From a checkpoint of a small transformer trained on Wikipedia: width 384, a variant of Adam for these matrices.
Each number is 128 + 32 x the weight over its row's rms, rounded and kept within 0 to 255. Layers, rows and columns count from 0. The size above them is the row's rms in percent of the matrix's.

# layer 10 MLP gate, 1536x384, rms 0.0716, rows 589-655, columns 0-31
size [101  97  92 102  99 105 100  99 101 100  95 100 100  99  95 104 106  96  99  96 104 100  96 105  98  92 101  92 105 103 101  99 104 102 104 105 103  99 100 100 101 102  98  97  98  97 101 100 104 101  97 110 101  97  95  98  96  96 104 105 101 106  99 101 108  96  97]
[[152  60 101 167  92 130 140 149 153 143 119 146 142 108 111 108  72 131 179 103 129 122  89  81 188  90 206 178 128  48 118 147]
 [168 148  90 138 118 116 142 117 136  77 144  60  93 116 130 122  97 108 143 164 137 150 106 104 135  89 122 115 139 119 154 147]
 [153 184 183 115 183 176 116 143 103 137 146 146 107  83 165 149 138 131 170 135 199 194 196  85 141 127 139 134 176 119  79 126]
 [ 73 166  85 178 125 155 118  88  55 170 102 123  88 162 162 123 152 140 149 127  97 132 122  69 128 143 164 145 111  85 141 126]
 [ 86 161 134  96 144 123 129 141 121 149 115  92 150 152 143 130  98 149 106 145 155 109 152 101 174 187 122  88   2 133 147 157]
 [ 94 152 138 146 124  72  62 119 102 190 106 163  96 153 142 106 153 112 121 135 194 114 174  69 105  90 114 116 171 136 132 142]
 [124  96  93 116 116 133  91  85 118  77 139  99 108  80 115 109 150  66 103 125 139 107 151 126 123 102 135  81 142 113 109 148]
 [107 125 181 148 125  68 161 135  78 149  87 119 164 153 160 148 133  59 176 142 139  94  85  90 115 142 151 144 109 113 110 146]
 [125 126 131 123 124  52  83  74 141 109 141 145  87  94 123 142  99 148 119 172  94 186 118 112 149  84 130 197  90 213 119 238]
 [133  79 101 129 151 117 134  89 137 115 123 156 119 158  93 103 121  99 138 110 133 140 103 150 113 146 169 115 145 105 171 206]
 [ 59 135 146  87 123 136 107 117 100 171 112  74  71 117 171  96 130 143 125 110 158  58 119 175 106  77 143 158 137 161 113 179]
 [170 101 155 175 168 130  85  79 116  67 175 160 120 114 169 164 133 104 103  77 130 101 187 177  86 132 107 122 147  88 113 119]
 [ 96 136 152 107 156 140  99  76 104 200 119 131  91 140 184 123  87 118 141 140 115 153 145 122 165 128 152 117 117 202 125 117]
 [105 125 102 149  60 155 115 143 127  93 123 106 129 128 125 137  79  82 106 139 112 124  82 102  99 140 168 153 163 128  92  94]
 [173 172 192 151 167 147 163 164 150 145 154 144 129 128 151 145  76 126 120 115 167 131  93 112 117 116 135  81 161 122 110 159]
 [188 123 106 152 126 125 170  68  97 201 126 163 165 127 126 122 142 123 151  57 117  75 122 116 172  91 169 160 155 100 195 131]
 [152 108 134  93 159 134  91 132  96 139 120 140 182 177 161 167 138 134 147 137 142 165 143 101 204 178 174 172 149 100  80 119]
 [ 95 178 133 130 126 137 118  95 137 148 126 125 137 144 100 109 128 160 128 147 141 182  89 120 113 149 107 167 129 124 149 185]
 [104 138 186 123 122 123 149 118 133 134 181 143 153 123 119  96 139 141 121 128  70 124 128 200 166 164  80 113 150  83 105 125]
 [113 183  92  89 108 111 134 185 147 126 154 161 125 170 141 144 154 131 120  75 113 126 109 143  90 194 153  63 173 125 151 134]
 [171 189 146  99  98 175 105 115 119 170 132 111  98 168 133 161 125  98  81  83 137  73 161 124 109 164 129 107 134 149 135 142]
 [162  65 149  85 125 126 132 129  95  91 112 114  91 140 102 143 165 122 136  99 167  88 108 143 137 125 150  98  98 133 161 121]
 [138  70 131 149 148 140  87 106 133  88 150  76 159 100  89 167  74  49 101 142 100 123 102 122 170  96 162 136 145 153 141 150]
 [140 163 130  95 118 154 144 137 143 129 112  73 146 107 150  96 117  96 121 102 168 100  88 140  99 147 120 143 134 142 172 111]
 [131  77 122 141 133 113 126 118 148 111 147 139 105 104 128 115  68 152 143 138 155  74 172 106 133 201  81 140 105 172 136 138]
 [122 136  91 117 154 119 111  75 143 144 132 145 130  97 107  67 111  80  82 184 131  66 182  91 134 152 109 154 139 173  95 160]
 [147 173 123  88 116 188 105  83 155 142 151  83  86 141 178 121 101  82 109 137  82  91 136 105 137 147 121 177  86 102  79 166]
 [190 149 124 137  80 103  94 147 119 190  85 137 118 130 172 129 133 146 197  94 140 183  84 156 100 128 124  94 102 157 156 160]
 [173 132 138 168  92 160 123 106  90 113 149 116  87 124 139 170 150 101 126 175 118 147 113 159 136  97  93 146 105 195  92  86]
 [104 176 131 118 149 169 177 138 132 146 173 152 112 154 151 135  83 123 125  97 211 178 169  92  89 152 137  95 108 157  94 165]
 [119 159  76  99  76 108 123  45 133 115 150 103 139 154 122 152 147 110 123 205 188 125 114 117 118 107  82 125 151 138 127 129]
 [147  84 192 172 146 119 120 111 134  68 119  75  94  77 135 140 101 123 188 103 116 130 109 165 136 100 142  84 144 200  81 159]
 [122  69 106  75 130 134 111 137 158 168 158 116 149 117 116 163 102 117 141 119 128 150 100  90 122  86 129 129 149 110 117 186]
 [138 161 136 145 164 140 144  82 134 165 118 107  98 137 133 142  68 114 160 110 126 153 102  94 189 142 138 112 107 166  75  88]
 [ 46  73 213 111 145 110 129 169  96 111 117  60 117 103 162 152 162 141  65 117 107 182 162 141 141 130 177  93 164 211 135 110]
 [ 96 127 105  90 106 144 145  98 115 105 159 106  94 114 156 144  75 146 125 153 176 149 118 127 114 152 148 200 130 152 165  92]
 [123 145 142  90 118 133  58 110 137 152 110 164 103 143 146 164  94 117 130 161 153 120 107 137 144 113 239 155  98 118 130 125]
 [156 118 107 149 165 154 128  56 147  80 142  41  96 156  97 176 127 158 121 107 138 101 165 118 147 163 144 158 160 168 136 171]
 [124 141 207 102 116 134 101 151 133 157 147 149 122 123 128  86 109 149 157 142  96  86 126  93 123 105 170 143 121 134 189  89]
 [127  93  96 126  89 123 162 106 103 163 130  33 177 106 127 119 112 137  84 116 174 131 117 151 105 168 118 167 146 106 117  94]
 [157  58 128 151 141 155 120 121 103 118 148 170 123  79 139 152 138 113 120 153 159  66  76 160 137 118  94 130 181 131  89 109]
 [111  72 167 151 149 138  85  97  87 160 135 154 152 179 109 135 124 154 122 104  84 106  58 126 167 147 108 172 162 129 169 114]
 [106  86  92 116 134 105  92  79 140 145 108  64 139 114 135  77 116  75 134  89  89  79 153 191 162 180 140 127 126 166 119 195]
 [134 130  79 175 106  81 156 103  98  36  77 122 115 121  96 121 155 131 139 132 188 164 120  87 135  96  71 126 135 171 117 121]
 [140 137 193  64  90 158 104 119 176 141 121 107 119  51 170 143 121  84 156 138 124 174 158  97 125  95 123 147 109 229 149 180]
 [172 186 106 136 149 122 114 127 134 120 140 162  90 151 153  90 174 113 162 149  91 130 139 116 109 142 110 121  76 176 105  79]
 [115  87 181 124  99 162 137 101 119 125 156 130 103 134 149 179 152 127 203 196 111 137 220 144 101  88 130 129  38 178 129 151]
 [107  63 142 121 145 142  92 124 135 101 133 138 155 133 154 153 139  58 110 160 153 131 150 128  28  91 165 111  79 175 110 164]
 [104 136 120 141 149  98 107  91 118  82  92 157  95 117 159 104 146 144 135  96 189  47 105  86 141 159 146 175  64 121  97 106]
 [132 138 148 131  81 165 106 127 101 115 166 133  94  82 128  76  79 142 146 100  92 116 126 125  50  89 135 174 130 141 110 130]
 [119 125 140 131 117 180 116 120  79 131  87 122 100 176 155 117  94 113 139 139 109 202  82 182 142  91 162 104 157 146  89 180]
 [132 125 131  95 113  80  72  43 153 109 124 101 115  37  92 151 112  72 111  84 145  75 128 155 146 145 146 113 106 131 115 105]
 [128  92  79 147  83 131  77 152 165 145 132 112 130 104 127 184 107 151 135 101 159 119 160 147  87  93 162 154 180 140 182 162]
 [152 171 130 133 100 147 130 129  97 131  93 138  85 118 128 128  86 123  79 102 170 149 132 138  81 143 145 158 122 119 125 140]
 [106 116 168 123  92  90 123 156  79 147  84 143 108  42 141 147 128 136 224 187 127 165 175  62 145 103 172 125 160 207 118  80]
 [139  81  65 123 138 160 114 111  84 157 134 107 144  52 209 117 122  91 110 173 116 108 175 171 199 157 181 155 139  91  72  85]
 [102 117 146 111 101 166 120 132 138  93 138 144 111 172 162 116  52 155  85  75 182 126 151 117 101 126 115 121 103 157 125 130]
 [130  67 157 113 102  86 170 100 100  94 129 137 125 168 103  90 101 149  97 145 118  97 127  97 198 108  77  43 131 158 162 113]
 [153 133 159 109  94 137 128  92 139 141 156  89 144 165 163 142 145 120 114 165 192 127 124 165 131  82 129 105 113 105 137 151]
 [109 136  70 109 125 150 143 122 129 166 138 104 122 183 115 118 124 115 155 159  84 110 123 137 187 127 155 111 172 162 169 146]
 [ 96 138 131 147 137 120 145 116 131 105  74 139  86 114 168 100  82 107 148 184 133  71 140 142  79 170 104 194 141  88 133 114]
 [134 133 114 157 171  87  80  54 131 154 105 115 135  64 126 173  94 155 107  96  96  97 128 120 167 129 182 107  99 112 124 142]
 [155  93 132 145 121 128  94 126 149 155 115 150 135  91 162 151  94 154 187 119  98 121  86 137 184 136 165 126 126 111 116 111]
 [160  51 152 139 128 127 100 105  68  93 177  90 112 164 125 132 110  77  90 160 119  85 129 104  98  89 100  65 163 185 107 109]
 [137 188 130 133 146 101 124  83 139 107  86  70 114  88 140 167 107 141 142 152 149 127 141 112 137 121 148 113  82 182 149 156]
 [169  92  99 158 114 126 108  97 133 132  96  91 120  36 119 111 147 186 178 144 131  85 111 144 144 127 167 159 138 105 105 141]
 [115 150 111 104 139  34 147  89  77 134 124 119  98 146 132 155  36 126 157  87 101 117 173  82 102 126 128 136 129 102 144 141]]
# layer 10 MLP up, 1536x384, rms 0.0731, rows 589-655, columns 0-31
size [ 99 101  94 101  93 101  97 100  99  98  97  98  95 101  97 105  99 105 100 103 106 104  95 100  94 105  97  93 101 102 107  94  99  95 111 109  99  97  97  96 102 104  93  97 107  94 111  96  98  99  95 106  98  91  92  98  96  95 102  97  96 106  98 109 104 100  92]
[[144  77 185  74 108 126 142 137 128 126 172  91 130 113 105 114 154  65 126 135 112 133 128 103 154 120 171 141 140 116 151 151]
 [134 134  89 126  81 173 150 138 113 138 116 150 121 143 140 127 116 123 128  62  84 113 156  85 156 115 163 166  98 132 149 163]
 [123 141 131  87 125 182 121  81 116 109 103 128  66 145  95 117 102 149 123 143 130  99 145 154 170 122 128 105 103 161  66 138]
 [146 107  56 128 107 121 101 164 108  77  63 162  82 116  76 106  60 151 123 139 145 102  71 169  87 182 118 113 131 158 139 131]
 [ 97 108  87 117 122 132 135  83 128 143 112 151 101 152  56  63 153 169  76  92 168  85 113 106  79 131 125 102 114  93 154 135]
 [138 111 147 153 161  92 118 159 106 129 145 168  77  78  78 162  51  79 177 213  88  86 204 184 139 120 123 141 172 135 179  99]
 [128 120 127 157 119 114 111  95  82  42 100 112 125 108 124 128  91 110 159 120 153 162 102 122 117 177 182 129  94 137 173 109]
 [146  91 167 140  76 184  84 138  91 109 160 153  83 157  81 106 174 154 159 101 109 124 134 100 135 169  90 161  97 106 109 145]
 [118 112  87 115  65 118  98 147 113 152 107 177  79 120 171 178  70 131 120 182 184 207 110 172 165 185 102 200  65 123 151 136]
 [120  65 120 117  79 168 106 155 124 117 113 109 115 151 154 201 148 174 121 153  44 149  83 151 105 137 157  53 108 100  79 159]
 [ 89 158 181 177 109 129 142 145  91  95 111 168 109 153 147 121 111 103 118 131 129 165 136 118 119  76  66 156 111 173 119 148]
 [149  74  83 113 132 125 134 161 151 129  94 115 183 104  93 102 143 178 145 102 179  70 130  98 180 146 111  44 136 124 107 107]
 [ 98 168 119 122 120 135 151 120 108 133 175 179 141 199 145 120  87 147 145 134 114 157 184  85 139 150 162 134  98  84 113 156]
 [156 108 127 132 190 115 121 123 112 130 174 112  95  79 144 120 202 185 136 111 144 192 124 176 116 142 137  90 106 189 142 142]
 [138 139 104 137 118 178 121 110 114 144  92 116 162 105 122 141 191 124 183 164 138 101 101 130 164 163 129 141 141 112 145  93]
 [176 178 105  74 148  79 123 112 110 141 188  92 157 121 152  91 153 103 141 118 116 142 182  98 152  95 108 174  95 127 120 149]
 [168 200 130 108 136 111 135 148 105  95 156 120 131  87 123 111  83 146 115 174 136 173 110 142 206 145 134 163  80 100 102 118]
 [160 161 112 117 107  94 196  93 122 190 110 100 156 155  74  97 112 108 176  86  60 162 115 162 162 139 119  93  94 123 110  91]
 [102  99 174 143 185  95 193 152 144 108 177 171  92 165  95 131 102 112 121 109 114 118 170 140 133 120 104 132 146  83 177 116]
 [ 30 159 171 160 163 152 178 159  78 125 114 133 120  93 146 188 132 136 152 123 155 121  67  76  68 136  85  83 151 118 121  97]
 [142 141 101 155 204 139 157 130 113 108  98 134 134 114 139 143 111 101 173  93 157  92 105 134 188 175 141 201  93  56 127 101]
 [156 141 153  98 139 138 128 131 134  82 121  77 169 121 163 128 117 109  95 141 142 140 149 143 125 148 160 143 151  79 150 137]
 [121  74 114  89 100 141 150 155 119 112 123  80 154 178 125 104 138 132 119 114 132 158 142 158  49 113 148 104 128 141 122 118]
 [125 138  87 122 110 155 182 107 119 150  94 151 106  78 133 139 117 133 132 187  87 151 143 141 149 115 171 133 174 158  91 128]
 [103  79 134 157  80  83 104 101 159 129 159  86 114 116 134 128 145  96  76 201 147 198 115 107 118  45 137  10 147 108 143 132]
 [115 148 168 124 112 131 137 139 146  74 134 121 121 143 158 134 151  98 162 130 124  96 150 123 174 160 118 124  82 140  99  36]
 [107 189 167 118 120 120 171  87  96 168 142 164 134  70 149 147 132 137 158 119 120 197 159 155 143 146 103 110 151 140 116 174]
 [141 173  80 118  95  91 121 103  84 104 119 105 125 160 132 124  96 122 187 120 138  72 137 117 121 112 113 128 137 116 158 128]
 [122  79 170 200  86 121  92  83 113 129 133 223  80 118  92  87 122 124 110 136  97  66 111 183  75 127 136 108  59 119 183 132]
 [128  97 139 146 116 111  97 121 134 128 121 125 156  93  68 167 156 172  86 139 116 140 123 192 110 157 145 135 126 156 131 154]
 [ 90  70 181 161 104 103 137 145  90 129 123 114  56 140 148 191 111 143 170 169  82 100  83 101 124 172 137 113 146 137 135 174]
 [117 114 116 110 121  98  67 110 171  79 113 125 131 107 121 125 195  91 169 111 141 151  82 148 136  80 119 162 140 100 136 209]
 [156 127 156 116 132 130 145  96 140 127 130 187 182 186 164 152 142 139 127 101 129  93 137 125  61  97 105  73 164 165 165 126]
 [112 146 141 130 117 100 141 112 110  41 119 156 147 162 168 133 112  82 117  65 155 148 126 139 143 131 192 138 136 141 102 141]
 [137 112 164  99 110 173 121 102 154 122 158 121 114 169 136 163 153 118 177 190 103 179 128 158  89 109 153 137 115 145 110 165]
 [ 84 106 117  87 145 132 186 130 165 112 151 136 106 175 153 112 146 117 111 178 116  87 111 170 106  62 125 135 150 102 169 121]
 [188 168 100 162 159 154 116 154 104 129 145  63 174 130 113 131 164 136  97 163 116 125 114 142 156 144  84 119 101  68 184 136]
 [129 110 151 152 132  19 150 153 124 164 157 157 156  51 151  99 139 197 136 151 137 151  67  75 109 104 122 130  95 147 123  28]
 [146 157 164 110  88 147 178 110 129  78  99 103  85 158 144 187  82 107 145 136  74 147 189 116 141 124 155  85 136 105 109 150]
 [117 135 164 170 216 161 162  99 101 121 104 170 140 181 154 138  71 114 102 193 152 157 135 148 145 134 136 130 124 154 135 122]
 [154 156 171 118 103  87 113 143 123 118 108 144 115 120 122 120  43 135 160 171 123 169 173  96 166 113 159  92  90 176 145 147]
 [110 115 103 167 178  93 122 125 123 103 155 121 101  91  99 106 140 175 151  63 132 161 160 159 188 134 148  98 156 141 119 109]
 [100 123 168  80 152 111 183 104  77 183 141 163  98  81 134 137 141 116 178 124 107 155 124 119 147  88 130 159 128  78 148 192]
 [198 151 155 104 123 129  74 168 149 148 146 127 146 149 105 136 159 122 111 152 134 175  76 172 125 118 203 149 113 118 126 163]
 [102 169 152 126 114  66  84 112 149 109 135 113 116 128 129  63  86 138  82 145 131 148  87 124 148 139 113 162 137  99 157  94]
 [171 101 124 112 175 208 120 117  84 110  93 131 125 147 157 114 144  80 168 169 120 115 156  65 181 150 152 167 150 160 128 156]
 [ 61  77 156 116 146  67 140 178 119 163 162 162 109 106 122 127 172 200 178 106 116 214 148 140 187 162 121  83  83 169 149  89]
 [ 80 180 152 109 144 149  46 152 139 107 138 109 109 134 171 142  75 153 165 161 146 144 144 116 149 135 116  91 149 168 154 134]
 [191 158 145 149 102 190 144 154 136 130  65 109 118  65 119  95  95 121 148 104 129  51  73  79 198 135 169 158 137  61 120  68]
 [168  71 114 221 163 167 110  97 156 140 186 120 187  85 133  86 155 126  52 127 109 113 167 110 136  99 140 103 120 121 136  80]
 [ 97 183 149 101  99 103  96 119 105 149 165  88 197 161 161 131  74 142 138 152 126 140 126 137 159  77 152 102 113 124  85 202]
 [169 185  86 137 121  86 116 133 132 196 100 167 135  89 114 178 129 106 130 110  98 130 126 123 134 156 116 131 108 134  95  88]
 [141 139 153 111 152 103  87 116 126  92 104 118 129 121 131  93 147 117 112 151 169 117 142 171 140 105 169 130 133 107 145  98]
 [101  93 124  46 184 103 170 128 113 105 140 148 131 125 123 122  81 101  92 158 124 178 162 143 106 123 132 132  81 127 122 176]
 [151 148 112  46  94 152  98 170 123 186  91 102  97 148 131  81 118  95 165 151  98 119  84  82 125 102  86 162 151 120 171 113]
 [102  87  83 146 144 125 159 100 172 121 121 103 154  77 131 127 140 144 123 209 107 146 164 110 160  79 145 162 129  76 161 142]
 [110 146 148 145 100 117 164 157 157 160 188 139 115  94  82 175 132 127 184 130 146 126 100 146  81 149 154 114 102 168  66 142]
 [176 121 102 162 154  85 156 115 137 108 120  71 125 158  73  91 113 132  89 133 110 131  94 146 106  91 131 199  84 107 107  56]
 [133 120 147 164 185 164 117 167 169 140 170 128 114 100 119  71 172 132 126 112 144  82 126 148 100 114 110 153 161 155 143 145]
 [ 84 147  97 159 106 181 227 117  94 134 127  67 114 132 165 184 107 140 114 174 152 115 167 161 126 154 148 109 144 140 150 153]
 [151 124 110 117 104 128 103 127  74 155 112 119 127 148  88 116 162 150  97 100 147 128  83  81  84 152 186 152 135 195  99 132]
 [ 76 116  93 124 161 120 117  18 132  86  78 105 187 135 120 140  44 156 119 122 139  87 149 105 132 146 157  70 162 149  82 150]
 [132 104 108 179 122 135  84 146  81 124 118 147 156 114 188 113 107  94 186 164 146 100 119  93 174 145 155 141 112 147 101  97]
 [116 151 166 153  92 147  82 111 117 154  69 100 114 114 141 129  76 192 177 122  80 144 111 110  97 126 167 175  76  57 120 159]
 [116  93  95  74  66 110 107  79 148 150 134 129 164 121 106 155 124  84 145 149 138 151 109 137 127 132 148 124 178 134 180 202]
 [107 111 117  95  93 132 153 138 136 165 123 110 116 143 151  91 158 111 130  89 160 153 110 170 173  57 144  90 138 155 157 104]
 [132 108 142 134 142 158 142 120 186 184 131 135 176 148 108 186  92 153  95 126 136 157 128 135 129 123 139 159  88  88 158 100]]
# layer 10 MLP down (transposed), 1536x384, rms 0.0558, rows 589-654, columns 0-31
size [ 95  95  96 102  91 104 101 104  99  99 101 103  99 103  99 106 100 106  98 101 105 105  96 103  96 102 103  89  97 101 104  93 100 100 108 110 101  96  99  98 103 104  95  90 106  94 109  95  97  98  94 109  99  91  90  98  99  93 102  97  98  97  96 102 101  96]
[[ 84 158 125 134 142 140 102  96 136 164 145 189 116 151  96 184 113 171 150 137 114 138 151 116  87 126 119 131 143  72  98  90]
 [ 82  93  95 187 145  88 137  75 128  84 109 147  93 163  94 130 128 134 165 148 132 106 150 135 129 147 137  67 200 129 113 111]
 [ 99  61 172 122 131 129 128 111 156  99 105 116 187 159 184 159  68 133 105 197 136 135  76 177 144  78 157 133 120 135  93 154]
 [130 171  54  97 148 128 173 142 179 123 152 106 114 171  59 147 110  95 145 132 145 182 118 159 146 154 144 152 124 112 126 115]
 [169 115 151 133 141 164 108 146  97 131  78 133 105  95 194 128  84  93 145 160 132 134 147 167 174 146 115  96 128 117 151 107]
 [130  94  89 108 111 113  94 123 150 107 110 145  76 121 158  86 137 126 107 184 100  71  87 136 144  88 135 123 145 110 118 153]
 [ 81 163 161 134 138  69 122  69 162 136 170 108 126  86 118 135 129 139 201 140 150  67  97 118 159 173 125 140  69  90 114 175]
 [150  78 102 190 113 144 131 160 122 190  87 149 174 119 126 141 142 137 147  86 128 147 138  76 165 132 128 138  90 125 124 110]
 [ 81 158 127 139 128  83 125 180 124 113 145 121 110 175 124 161 149  97  98 127 161 124 100  63  77 139  96 144 139 109 162 153]
 [ 69 167 145 148 121 125 164  98 166 149 155 105 122  78 125 144 104 116 103 159 133 132 140 135 161 118 180 161  79 105  98 120]
 [ 80 113  90 101 164  90 173 112 132 197 164 183  97 169 128 139 175 166  95 121 136 142 111 159 133  92  78 152  91  77 124 155]
 [132 124 125  55 144 113 133  95 151  91 144 140 171 128 122 175 157 142 168 112 202 137  54 163 125 125 176 120 119 133 206 223]
 [186 130  98 135 111 132 104  95 136  65 120 138 108 148 104 153 184 165 102 117  72 130 107 175 134 104 157 202 118 144 132 123]
 [117 120 134  88 122  93 143 112  83 133  96 154 123  69 174 109 113  96 202  83 155 174 186 148 159  98 115  88  92 139 104 114]
 [125 118 139 123 115 117  53 124 177 183 158 174 118  86 176 154  74  79 135 105 158  98 148 152 120 137 128 116 166  87 102 131]
 [162 171 106 111 133 149 121 133 174 139 159 147 115  94 131 122  78 136 178  97  78  84 124 151 157 107  63 148  78  91 100 158]
 [142 127  98 118 164 165  99 122 102 129 125 116 191  78 108 105 153  91 189 151 139 100 135  63 132 121 146 153  92 110  99  89]
 [153 127 130 141  74 107 168 104 131 109 114 129 108 124 150 124 174 164  99 124  57  91  38 170 139 172  92 109 111 140 177  97]
 [201  95  83 154 140 132 112 161 162 146 113  91 197 153 131  95 159 116 202 131 136 132 177 132  82 106 170 179  70  91 148 110]
 [114 179 147 104 206 130 124  95 104 137 122 158 162 184  51  89 137 100 127 122 144 120 123 143 213 140 111 144 103 124  88 127]
 [ 95 165 157 174 114 113  67 156 104 190 144 115 120 145 144 175  75 121  90 203 201 174 142 126 152 145 110 121 153 148 118 118]
 [150 164 164 146 127 167 129  81 123 170 143 176 115 142  97 108 118 112  97 159 101 146 131 154 114 116 138 202 139 105 174  76]
 [127  75 117 159 122  62 173 108 151 114 103  78 162 110 162 126 149 124 153 131 141 123 104 129  88 144 160  96 142  88 160 180]
 [196 112  93 130 160 149 117  99 149 102  64 114 112 149 156 111 102 109 120 121 144  93 122 114 121 172 105 142  88 139 108 117]
 [108 105 147  89 100 170 170 135 130 112 119 109  94 112 104 153 166 155 135 125  75 147 130 165 197 158 140 125 170 108 127 181]
 [131 156 107 140 102 190 142 126 107 106 159 124  85 147 179 137 138 137 131 135 127 183 113 101 133 162  87 145  50 132 150 138]
 [192 118 129 142 154 178 132 121 155 123 169 126  99  99 128 101 106 136 163 146 153 140 120  81  59 152  95 161 134 103 122 161]
 [103  78 140 123 142 122 127 110 116 124 129 133 117  94 138 115 151  80 119  80 124 129 130 146 174 185 117 105 141 133 123 128]
 [153 154 109 129  95 139 176 155 133 157 153 112 147 104 168 138  99 170 152 147 113 175  94 127 117 139 178 110  91 107 128 109]
 [ 82 145 113 156 185 148 110 113 166 113 124 137 164 130 122 104 101  63 163 121 142  99 119 170 166 109 245 135 131 194 136 161]
 [186 155 151 132  41 117 103  85 146 113 110 112 147 158 175 128 148 117 109 104 149  75  85  56 111  87  81 109 139 144 181  64]
 [111 128 112  77 128 131 185  86  82 143 193 128 141 177 151 137 168 153 127 181 123 171 147 138  96 121 103 137 110 126 165 163]
 [158 121 167 136 157 116 115 100 115 136 100 133 120 124  98 147  78 169 154 101 182 130 145 159 101 127 123 193 185 198 146 104]
 [189  91 140 147 115  88 205 150 154 151  83 137 138 149 158 143  96 110 140 121 139 180 116 133 183 141 138 119 120 128 139 125]
 [144 160  96 125 122 120 148  87  97  85 156 131 137 134 172 131  84 117 118 101 163  67 123 117 143 165 153 186 117  82 101  73]
 [163 114 171 154 155  92 111  83  81  50 108  81 137  71 158 126 197  80 154 140 120 197 109 113 146 130 128 146 182 102 112  90]
 [ 76 166 189 132  96 165 146 123 108  81 160 101 163 123 134 153 114 164 164 172 128 173 120 132 122 143 111 135  63 134 145  93]
 [ 75 111 177 112 123 105 132 109 205 122 149 135 123 133 167 130 151  94 107 152 114 135  85 137  96 173  85 123  90 102 136 113]
 [ 76 115 113 187 154 140 112 106 141 157 117 155 175  73 130 128 162 186  90 176 154 121 144 118 118 120 132 125 115 115 120 125]
 [106 179 152 141 105 168 112  77 132 134 171  68 141 112 177 153  93 179 101 138 177  82 119 172 179 100 114 127 137 122 106  92]
 [144 116 143 151  70 117 118 176  27 124 139  80 127 161  88 138 109  74 150 132 121 163  69  93 136 130 179 152 204 112 103 130]
 [170 145  97 140 111 112 115 141 138 158 131 124  81 169 123 129 206 138 154 170 131 116 145 146  82 142 138  88  98  77 129 180]
 [166 172 159 123 155 127 135 181 121 102 153 129 155 130 152  94 109 155 111 159 115 165 172  64 130 127 129 116 116 146 148 132]
 [ 97 142 145 100  48 139 163 149 117 128  81 101 111 130 137 185 141 145 163 116 105 159 135 150 143 114 151 124 189 117 150  90]
 [ 85 118 141 164 144 132  93 165 111  74  94 102 118 149 137  74  85 162 160 141  92 135 140 129 167 146 156 164 121 125 122  65]
 [116 122 172 106 172 157 101  92  81  89 117  68 126 201 166 194 119 113 141  90 188  81 111 106 106 141  97 116 121  90 185  94]
 [ 72 164  85  92 139 109 151 142 131 154  93 138 110  95 122 177  82 131 186 102  74 206 113  89  96 126 106 168  90 108 182  88]
 [156 163 141 105 133 168 111 139 113 110 204 152 161 141 152 178 101 130 129 160 136  74 171 178 148  82 112 159 130 113 138 116]
 [172 140  96 100  96 140 107 100 146 117 173 109 177 165 155 171 136  92  81  64 154 142 124 126  95 114  86 136 149 125 139 140]
 [145 117 139 137 138  99 156 124  63 111  98 146 185 178  99 105 122 137 116 135 180 124 236 131 108 162 113 156  85 167 140  82]
 [181 118  99 115 107 133 154 130 118 123 124 161 134 164 125 106 175 113 158 169 114 117 115 116 101 106 114 159 102 104 171 110]
 [132  97 124 147 172 127 142 142 125 121 134 159 124 184 161  49 153 190 165 172 165 168 136  98 107  90  95 156 146 126 157 170]
 [ 74 107 177 161  98  53 102 187 107 130 184 138 137 169 141 116 141  94  83 138  80 172 140 143  96 129 126 114 122 161 180  85]
 [109 114 113 169 132 125 144 127 170 144 207  84  72 145  90 142 126  96 139 131  62 102 152 109 109 189  80 120 121 202 181  85]
 [115  87 106 123 131 100 123 160 101 100 108 164 105 141  88 154 135 133 192 155 156 132  97  69 120 157 130 101 120 152  99 174]
 [132 130 126 121 108 137  99 116 124  93 140 144 126 114  95  77 147 149  97 112 150 183  93 100 136 104 147 141 110 155 120 160]
 [ 98 167  72 142 152 126 106 136 117  99  75  73  99 143 136 135 111 138 123 135 101 189 110 129 123 162  94 144 108 148  73  87]
 [154 134 149 108 111 163 110 139  69 112 168 138 123 105 160 133 108 136 134 102 150 130 113 160 133 107 142 113  69 139  85 167]
 [ 42 169 170 148  83 176  88 145 143 111 113 127 139  97  89 153 114  97  82  45 156 112 141  67 141 116 153 110 121 109 107 110]
 [116 146 226 172 153  93  90 153 109 140 193 153 124  36 103 127 120 109 119 101 132 137  80 131  57 158  87 192  94 116  48 124]
 [ 96  51 144  72 160  60 132 141 152 137 163 156 103  94 153 146 163 170 204 139 100  93 133 137 106 122 160 135  65 136 181 118]
 [137 174 156  93 103 116 112 164 167 197 161 146  92 109  97 114 168 147 108 106 150  72 135 128 142 148 166 164  85 145 131 144]
 [158 103 128  74 142 100 150 119 182 113 106 155 179 190  72 108 118 158 149 113 103 152 107  93  89 111  83 164 128 114 158 101]
 [185 109 112 133 160 162 159 130 146 159 134 131 119 147 159 102  88 169 148  73 132  94  83  98 120 163 135 152  70 113 125 169]
 [140  97 174 149 108 125 134 153  95 170 109 145  85 120 127 121  75 162 105 109 128 128 164 140 103 111  92 147 125 158 120 120]
 [119 105 111 146 117  71 153  41 139  82 124 134 116  87 151  70 161 157 173 114  60  98  86 129  93 112 154  96 148  79 135 172]]